Each number is 128 + 24 x the weight over its row's rms, rounded and kept within 0 to 255. Layers, rows and columns count from 0. Numbers have three digits each. The size before them is the row's rms in percent of the matrix's.

# layer 12 MLP down (transposed), 512x384, rms 0.131, rows 472-511, columns 320-383
101:103110150146156141149157136155144099156162103121125130122121165107112068143119144154189138147141198198106139134153109152095160161149186108125154138130095106144126131139150122141110095105127070
095:131133126127166135084140165135146131131170100104059108110096163110129114126096112168136112154186163157088150132146099124105163148155144109144112115085105116112143145132121151125111117113150141
100:110095154105187152127104154147110134172134127089129129133110153124098111134142139091128135128121167085103143148128111122126146114101125129139068101128154149132128111130149128091129138131098146
094:132174123174213100126170138102160114145129139099128151112159114104119128149140127156118158156153136108167104106159138148144096105148101120141107077138135129134086113128148133162115110116112113
102:129141156148140148142085101146121095130130123165118093134116101109134127133178109105114099143117133089119141136135132136111128128137077149123124104158095164099113152125147137175103072137171106
100:140113136076121130162151135116125140107112120165109098141155152151122135151096142141131155059156130142157172134140114134101127097133145099169127137110153112142128131074114090105113134153177126
105:143130132158164131135161120122109141137169061143161110122155138131165126089085105069138150111154141161096100129139141149094109085101119119080122111082116110117114129141123130126146110109120133
098:130135129135131093153139114139143076140126139107157142102116089150087173160104129161118098136129107109133102151093116121132126121109159162106098139117156080133146125153174122160088177153132120
105:108080070148149143167110100107146076095105135105145107128114120132106124096159151140151159106143109138152146201142096118096117090133107106091144129143139154149104109101129144124145127109172145
105:132157101124136146139134111142134101134186149145129149140122111099166167161157177107101122079098091118103131081102157123116153161132145099125142101158114118139149173134056096113142111174116155
106:125106133122185155111133132153146132136142143115119105161109155182138155102149137125120144104143130146140136141162139092135118116079137134133125096124104116124151119105138101109099088119137122
100:093162118144147128135121148137091096124138140160110149206136119144114096126114168137129129181127133131179082114070101139100149159127120120108124089107142104118103135165133165173170104132179166
110:107131143135108143129120130097126137143164124097140182117116112085106117144097110155094095109147143098112134134173109124129123177090083136157156139192146141137100081156133143106118092130152129
107:105132145141114141128082130150105143117176113114104082137118142118107131123153126112126109084111127142121154088149122103114107105123139111107139106119147112109082159127114133112159128113108141
092:096105118152094122157103139106139148116127145138114126167146172125158127130137123133149177120136119138148150104173147094121149137111114147171141078139123163131118134163137136130097102165162132
104:116132109174131110157110108133081153137116119109110145135148125116128104121134130150121110136130103153123102138118118118116142118068120204152107132118129141157145099173117125144150118114136060
095:126133100137140093153111116140141118142158143136151171132145108101135186143116110083096091141136111124130159141152131105154100134133093100108112123132143152153145157135115110132122109120143135
100:157121117111132118142099102122130086105128152200121166118124126137143164118114168128117115133133055176110138138124118125151115110137173112138100122135116129146144142152168116180125114137120065
093:128151122129054086144120165122101128168111125145087113151120109122140122104158129128152092125148133123157135103129114173110111083164134162114112114145131131111152112103135103159132096153102112
103:178116162133105085131121097115134126152103128135135093133150128123111171112143173162131132125108115158174143140107136150156156111087126131130141152151090117127111144113136125149161177115108129
094:147127124147190093118087111140107122111122127095155151162118114134118135115125140175162129121098134111132108139157132177134114077103156122139131116131108121111128173164141132120092162160152115
105:124154127124110153104122104119124132143121134150118168188163125144131151129154159111133130148058107123108104128099155119136081157130124172103125109085126119150131112085136104126135113096126111
101:140142138131114120073145097130143132151130140093114145108139159084150103121139116149137104090131128136124117166162113167138148154108105115157140127128139080074140130080131149103132157133172147
107:154175145184127157140163112151142081142108097099121136128138131165134108099084132131121129119139114125181150115134165117131104110077165098133132127118129104123132132102130112119076131086136112
099:167138125134092095152140135149114089092110107183128096137142164106141134123122123095077104101142124130126132116139137115121094151109135112134112145096193142138089150110167123167123111123136118
100:126078125138184135168095163153144131104128156126155137191136132122094120112123141151123116122103117089164156137180122115168089144147115107106121148142117116111117163112173156159156088139121140
108:088149105147234115114134113107123155115127156090125131143125083108133117114137135127127117169117137148169130113116136124116104138130139135116108140094061113139098138132137141150093130099091151
108:172126131127130086156116149168126147187102104152125128111119125141135131112152096155149139132158117155145122134140120133150118125089148153072112125102181107087138150085131155197136139115107154
093:179114149154208108104122126112108102143155125087130139179153133123099089111101114137142164119141146167132103129138130095111156122136132174124142120100146168203120137152125097108150136127113143
102:130113129121155175179156158129133118114120120155050126125166142128138137088121096145133130124172102139158115140147114150166141128114137100117151116163147115146111063127114110146127099072144156
102:112139105120109176137118109160134112113100135103175156118170147143104154103131120121119133124065131110110140149140112146128106148100125147144154149101087138119117111096209126167139165135157104
103:108154148162204110129109089099144136098115119157178111116128136147131126179155110160118118181104131087149125136094123122120136153093135136163131111134128132141165119131108139121162141140137124
101:104121110129155112142073152141154151113178109108157166134135148138127101131085098104133164113156088122068147142158163101126166144113089131122106138110117093149095096146164133154153106089173117
098:121099105118136104110097109112100139096125126110141096128141118109158159117116139072131141136093160109122145117081066119082102125156107154124119113123136162125104149124162145138138141119086123
098:137160140110103142116117120172065160144163191141117138133174104165138106120094118099123139135138164088126133110127119109138108160131099146161077121138148116118142116162143160157130118152120112
101:104113105139161161166119149156108116160140161144128147110147137130154143114121137112134121132122117141196090113126119124151124123073147095103157104153118134119092132091097122157136075153143135
102:102106144114117118134119133090125149136129120127079101126127108144152134134144081119119134142123109104125146107145099147120116143104105122160165070102129117079089127116110117153139138105154119
098:102118101139180130117144149110118146114140133113135162134128133130167142125124135096144130096117155121125102138146118105167142136140130189121094146142090099104099143136125143178149096130133062
106:095171091121134108111139071137068090120150156094142149099119109097135136136139082122136169117098141133122121156130162190150098093109141137123098172138110120129082183136141123135118141133108131
103:137104128188161138142167115120092124139115170114124182119121126093116147107156110122094146101104107148098124143120164134114134180128122102103115154119124131167123145134114166157114120133119092
# layer 12 MLP gate, 512x384, rms 0.124, rows 473-511, columns 320-383
100:144131176119094117101118111153188132102128122099176102094133124077113124152165133154142129168156153081147126143087135110133094138139125125104126120151073117141126134103128115143098146175157138
099:112132091136125103053130110143103122125174098158123142160158141105124125113140117174193130142120130134153116140157106109081196131124144139177115166099149158125133142151133107107140161125146198
100:112145149135142114100153141165143130119114105093174159121116092126134158130092146094137145172137140096108122125116143092086109094138138137131099126113082112109098140135148113168156113125147110
111:181139098106144169097146130110144132145151094086166115173155123121090085129161126150142129137104134139137140158136157137167110187135104132132123128128151126118125130137084118126132118119146123
100:161086110138114091131108112115164127105119137123134112119157130191146125115136135071124110124144122134134118091114129087121124110149111114106121100113127156138134124113140139121142121111110154
096:103148133126137130161128157077129146112167130125129141161156087124147141114131130126147145099154145133102117112130108143085125157168118117155167131105123186134132123153124164197128130153111145
099:134112145145075142122102106181113113146144102136138146159147134126106141112126139126127113152118096186126125157154103087123146121121082092142117111116093137111147133153112108100116173114147113
106:120137116152151130102137137114160135140193167122127117163139152142094119129098122161131107127093067091143128099135113145137124122109123154145080179144113148088113111162136125173143142101104142
103:164108168121117102152113155129167132121148126186134155159189149092113150129112123127101112151113126141102127091122090136130127122128118126088107144173129107129134099181101166156113100161179120
101:158150105173129124137114124123129120098101088135143129167141110138110142110161108140144125103086134153166161158152104155129141109154111107094131119100116160139069152114128130132121109146167163
094:092123134130101150123163145160133097118126140134160110141160146109138162105158133133118133165126129102150146089091110166166125112114138136080143105160138138151137124144105149117098162087152142
102:095116127138145124113112120133147126136104096139168107110124069120132137142114115146103118127128135128139091153151123107098123117098118130085181127152155113104119052129139157114170127116090121
107:108102103106138137147152116104132111154150131175119130125165146085127147108154117158119154120118090105089133102143107111147147147139139130096130111157160144114142157121105114084098107137132178
093:102163118149097131139116153134131145117190102126104152154112112131108112189084114137074083154144113131179135116116113099137177126151188068137127109118094177084134158117101111101117187142143117
101:158148099173126113129151148183091210119099130135136091165169117111138111112134159087135105106083099155096156151117153106091163139113159151149113125171141110135126143157129159134113101091115111
099:164104090116095144095150125097182119152155121126098136168125087128151164144151108131091098177111149114157150132096086129136078151136103132119141101142203151162150173130130117125145185154096132
101:115152115144123131107102136138170129126111119137118119119128144134132148132145145159164156098098134127147125137169150135137094118114109126109105153096126168173097155150165199089135116084130102
095:146161124116134149072118152085141150135149120133112114123105111145119129162138125135143143158158095113106171142094064145148095117124143103095113110136137166058108105125142120164112144120111122
101:116156177144129097148156130160129116146150164155140171131075140134112137119095136129102097143099134115126095125121127134129145103098160069147178093153149104074088140109104100092115092118116150
103:109119099104155106114130109126116126113142082148142115150132157128107149110102123154128104136098129091135143158151128107154107126108139119129087119100127151124134153151133166114117125163126134
098:115131166103118086150138118152061129140131118160154137159151080076127110111090111144108123143091123100135141149162131114127127158086105119091113162083112146150090114113150143119094123110121136
096:145106047100121109122133147201117135104145126106123134127139126097149151123112102139136155148122150124157140190128102132115157117082131113101106126154116137138129097178136142113150096154082109
101:127130083118160121135145147160087111110087096127111121149162114125146127103124141100118096097097121167104134095150145128115070165120082145129092128124147111127176132170118183150112141101132126
099:141117142167075129122090155151155113111138121151100113125136123098093066128143130113151120143151167121137176116092128072118122123135127140162155180185130149139139119090142138142140126149169114
098:091133153099147149127132137122163101108155142136100109144124140101110120112119074160115098158111061133132115145147140120133174091135169154099081177136127141120086140095120132152173132131096106
101:106065131091107128155125089123167097159154157131139089131110170125130110169110148161123112157122159120146114122119117119159161177154097171106148155116119168125148137111133110127122083165120127
095:111136132158127123141146148070106102107198107104139105142149108167178131183103120091114109092131115115076129097146137090123133143133126148155150146157114110109145129132115091180168133117131088
098:161120108151157119125122182132175143126124118169145113160136097099144149090130127147151125120117105118127109157094122125147090147133106143142119145131143106146123097110137166134135147121146122
099:115159200137108120115118194108200119154148091167114133096119121095107098127118090174136172157114163123091152097129114070113154157115095133102118132103132068109103107108149145109139128121132175
093:106138151135126103116131125154133137120140151094122153145116120161126104120121106176117137054116110155143179135126139136153166130112108128147143121078138146150130144119093143145102120116170145
104:154111137120121134165134116081130090097128114103133127090162133129091110129119104148138141129152151145112130142127121124130105138129113126174158093116133170114151118130117158137153119132071118
099:096131078122126151108140142143150102126072181155128157170104098126146131133181101135133136127144160104123114125099127095185170115155113129101109133131133162122119167157126132162138165154101115
100:129117134138146097137127136135119130122123152129141117183120133145124142135130153099131107160085122139131097181066081152156143116106143112142108083105116137127113111144148134113090148112121122
092:125100101137129132145148151123137133143154106147128118145160136141153126112111104172124083111109136131130158117085133133144136147088117151095112141149167125063158157145137157116122125124125125
093:148106182139109087083172124128137097146138117138134075118167172147181132129132167124140081142100083132134142151097096134152132148126139131100134116069133112092123121134172134160087111092138138
108:130112100133109154112157119147150148108090147152134116151149162140139141133178152133155106167127144114063119146120105129119155083151133171168124117107125119129073116121082071107142096092101143
090:139100099114067146111159121142116100133129141073178104117130132118151120147128153106156120133097125101146107136116121144135153126186144099081126151130168101125130168188107124117139103149070124
107:156104144144118094118113129126105139187120162103146110150140160097148112155121077124110078142107126090104115126134112130133115170084123121126122126178132174089135157110144150129128095141104132
099:150087120143107109154083180168129105165149192090165108169183116117142132146134152120142121132133124169082112165138120146118105144149091091121116138136120098119124149150121156093139136129164111
# layer 12 MLP up, 512x384, rms 0.134, rows 473-511, columns 320-383
096:134154115136094110145107112146131067134146101113123153136124112137163164145110148145113112182102143109138170104091122157140119113191140112123124108117097107116110115118091137133139112166117139
101:163113113166111107160101120123154067113105158143146145120138126126117128178134128104100132131165146106130085110113079154107149112119113156086154151160128111096096123155141175121100112120122098
097:142115142130104152123152143061159126119108119172154125166121132161147143120154127136125152164110118162137059120081124148130109154097149147098092177113158143103171124133147108129133151127132173
109:181133103160090093122150139125096131152121064150192110130119127124125082108134145197122116116116132112118131150103079097138088145129133168085127143092122106068128139127158134122179127146114127
100:154140101133145181148115140152128127147125161143145121141137128155120106165104161139131112187126091131131169127144135118119153149172144095158085108116135165124105165121135133085151133105151145
097:142157131102129122161136158129119112127181127119061133064151096128128133150151115132102104105095111081137116139142156109154142117155133100118101140147151122097145126114100156117104112127095136
097:144148112124163107093113142096113149146166149112157134122125113142146152106091115150139135121131134110142110124132144130138113104145098130138121132129113113079110100111088141101184146120077112
105:105128112133156118144129143141106144118151078095125080079081157116100179095131161115173116130122156096133109088135103110113110125156149157097096143136128153176158121128157114147167118088103107
105:135162186120072126135104119119147130147124116189131136140169144109112102106082146123118147120139103127172104146116164152127167114145126167087101100140146099125123110175065124183073118149149131
098:170121125165114164131145100116124103145118118110145094098162139058116115170128149112136133142094134116107113099118170111142136097161109132038131125079094146163139128167132119139178135133126110
099:096125110086139085095115129148131108127146134064103145120122109123091148126137162134141162129105088131151123147112071092119131145100126132133144145083161141105121139155142118139119123148142147
110:137124128119171108076129167151087108111182104098141126148122121115165154143134116124137129119108093124175142154147130130117103125131088083134120136120146125118096104123194155121202116140108124
108:105166144130076152125152144138145083105131132118166139113136122120129168161102084167119140150122126100121118153164069150124121138140081072084110109105140137141131127173142128105157119073112106
094:128172099143157134128136115077113130110162122168099114118134134125107151118134137159131094143127116142118114153106115126133142132166127101128112142095082114094134114135148119138125158169090150
100:106144125178127090101123159094105148115124163096137107135133104120140123121135156113142132123118142158088158108152154136125108134106132134162125128125099125153174105144122154125121101127137153
094:100104122120092109117150135121137155105155152179144107159133141119134121080130115142133085124172128100183113115145148153093094114156180164136126139114174154153122122172146131158138167136156143
105:083104132078153107068137105122117137120160138096150101104136110134056116127093173101147152133127131120138154155136127129125138101130146117157142108118138132090108147108124101162117139130146142
098:150092096085126107160151124145091142093155129131104152128162096141123158128114168178167136133100079157103090153145110113163133100102109109138132149152124149108156117184154105146150118134096124
103:116120134138143143140180115155120143079132172132112135121154121126131159133125109109158145138153095143139123161113121192115094137122060149123101122112165102107131118111075165136121156144146127
098:164130156165091147132150116157112128106128114160144108131155142094110096127145153163128133150101123086122108128120115138129148110108101138108109107133079168136135137113127118129107130141125160
099:118151101118165105138136117087102108136063098116131116131157137157139143173184115132120156126153176170125166078109096111140131133100141109130169121168167164112098119140130155151150139144158140
102:129154147162116133119118146125166080134118140138113140130122143134108126137118100137102180164115152129130116156096153144141115151117140116111116094105152137132120132088140137087145115099186111
105:124113129146103147136107137124152144131116110112091133153140117131104157132137159145133126122126109127127145135123119160158112099112092141088168131154154153150170146094157113143071158119114140
095:078131156128127120149134112169151121173110130127111132114110114113124139107098145145124122158109079100132131136101087136093090130157132107095136140134109136101139120102104154122108135114106143
096:120149134146146155078152100131110147088100128116115144073131103113113125134121123093147155159105095136105128140137094149104080104156122155129135162170126132127132147143084126128129080122099170
103:165118156138142128133134156146164111153137165094142163149104115118147096120097115133127142135115147125144118138144142108177103116116116105107116123147138115130129124117123143125137104151104118
094:109127138163125156178139121110112148087146087130127145131141059178169174150133118107149131073147152126146113133119096122075146119153151113137162092134125127088113124124124131093157132087118093
095:137141127139152131090138181142121104155159152146093118127125094149124131145126121091124087146129097130087124115151173157105134141120165156165138112124115129161119120152143135119140119148091104
104:144132120127124101088127153168132114150127082129154143156082172134145111105141135119146090153129121110112114133100101141104095107178123142129123141125139119140181138102136126098115109108186072
096:160152135079151112138115106112127107145125129105142135125118128119131125141127109131136130104099125116115146175154106099125132123127122139115093085146161135114145133165165152133139193129120140
103:111107152148152121158160141134158132125145109151132148127127088121071127101143102135128145135096106069163096180142070103171106120114130118183148095126142119120133132112170112099116154140128119
094:096162112118181151115172072168152137142117171112089127160090109113131121098098111181171162169135137111110124135095147137104142122208100144129125123113149143148113152126081128129164121153101154
099:138095100119104124085107107109106160124098163116128081134077081110105112124129093095134105110127127144124088089125070166097147115104144161120146107121128155169104118121133135142134114113157127
096:107100100133061168152169124127130104146142100157131138121147139134137110153150122155125163135133104112120125163083150129108161132157106149086140106160115093110133172133137117122154174156144131
100:141156092156171141135181090148093129125135107136133114134099138133145160092172151165152131093151141144118128160129141133105149137133141117097132126158148153123124139121119122100166134134105134
098:138113147146112137081185136156118099142137139113108112134130158107156133103142154127121121139117154092128138075155137106103128122137126147097136112145105119163096102140131129086121118138156141
078:161119169169144109127160118158130133085121113106104129111161144147099111140135142140159152155131139138122124124133130126104122131153114097122158150105142102133123126091143143099114158146096170
102:087103150085122127124124167137151123138102135130121131137145119122144111126131121114115124137160149154150074125124131128157160137119117096166131075119152103143066124124141130142114149109132142
102:168163121126153143148127111115122124121098086162140142153125142116140106152083093147137174125119106088104118139149128123169115093124098138127126131143087102124126143128104086153126111143130142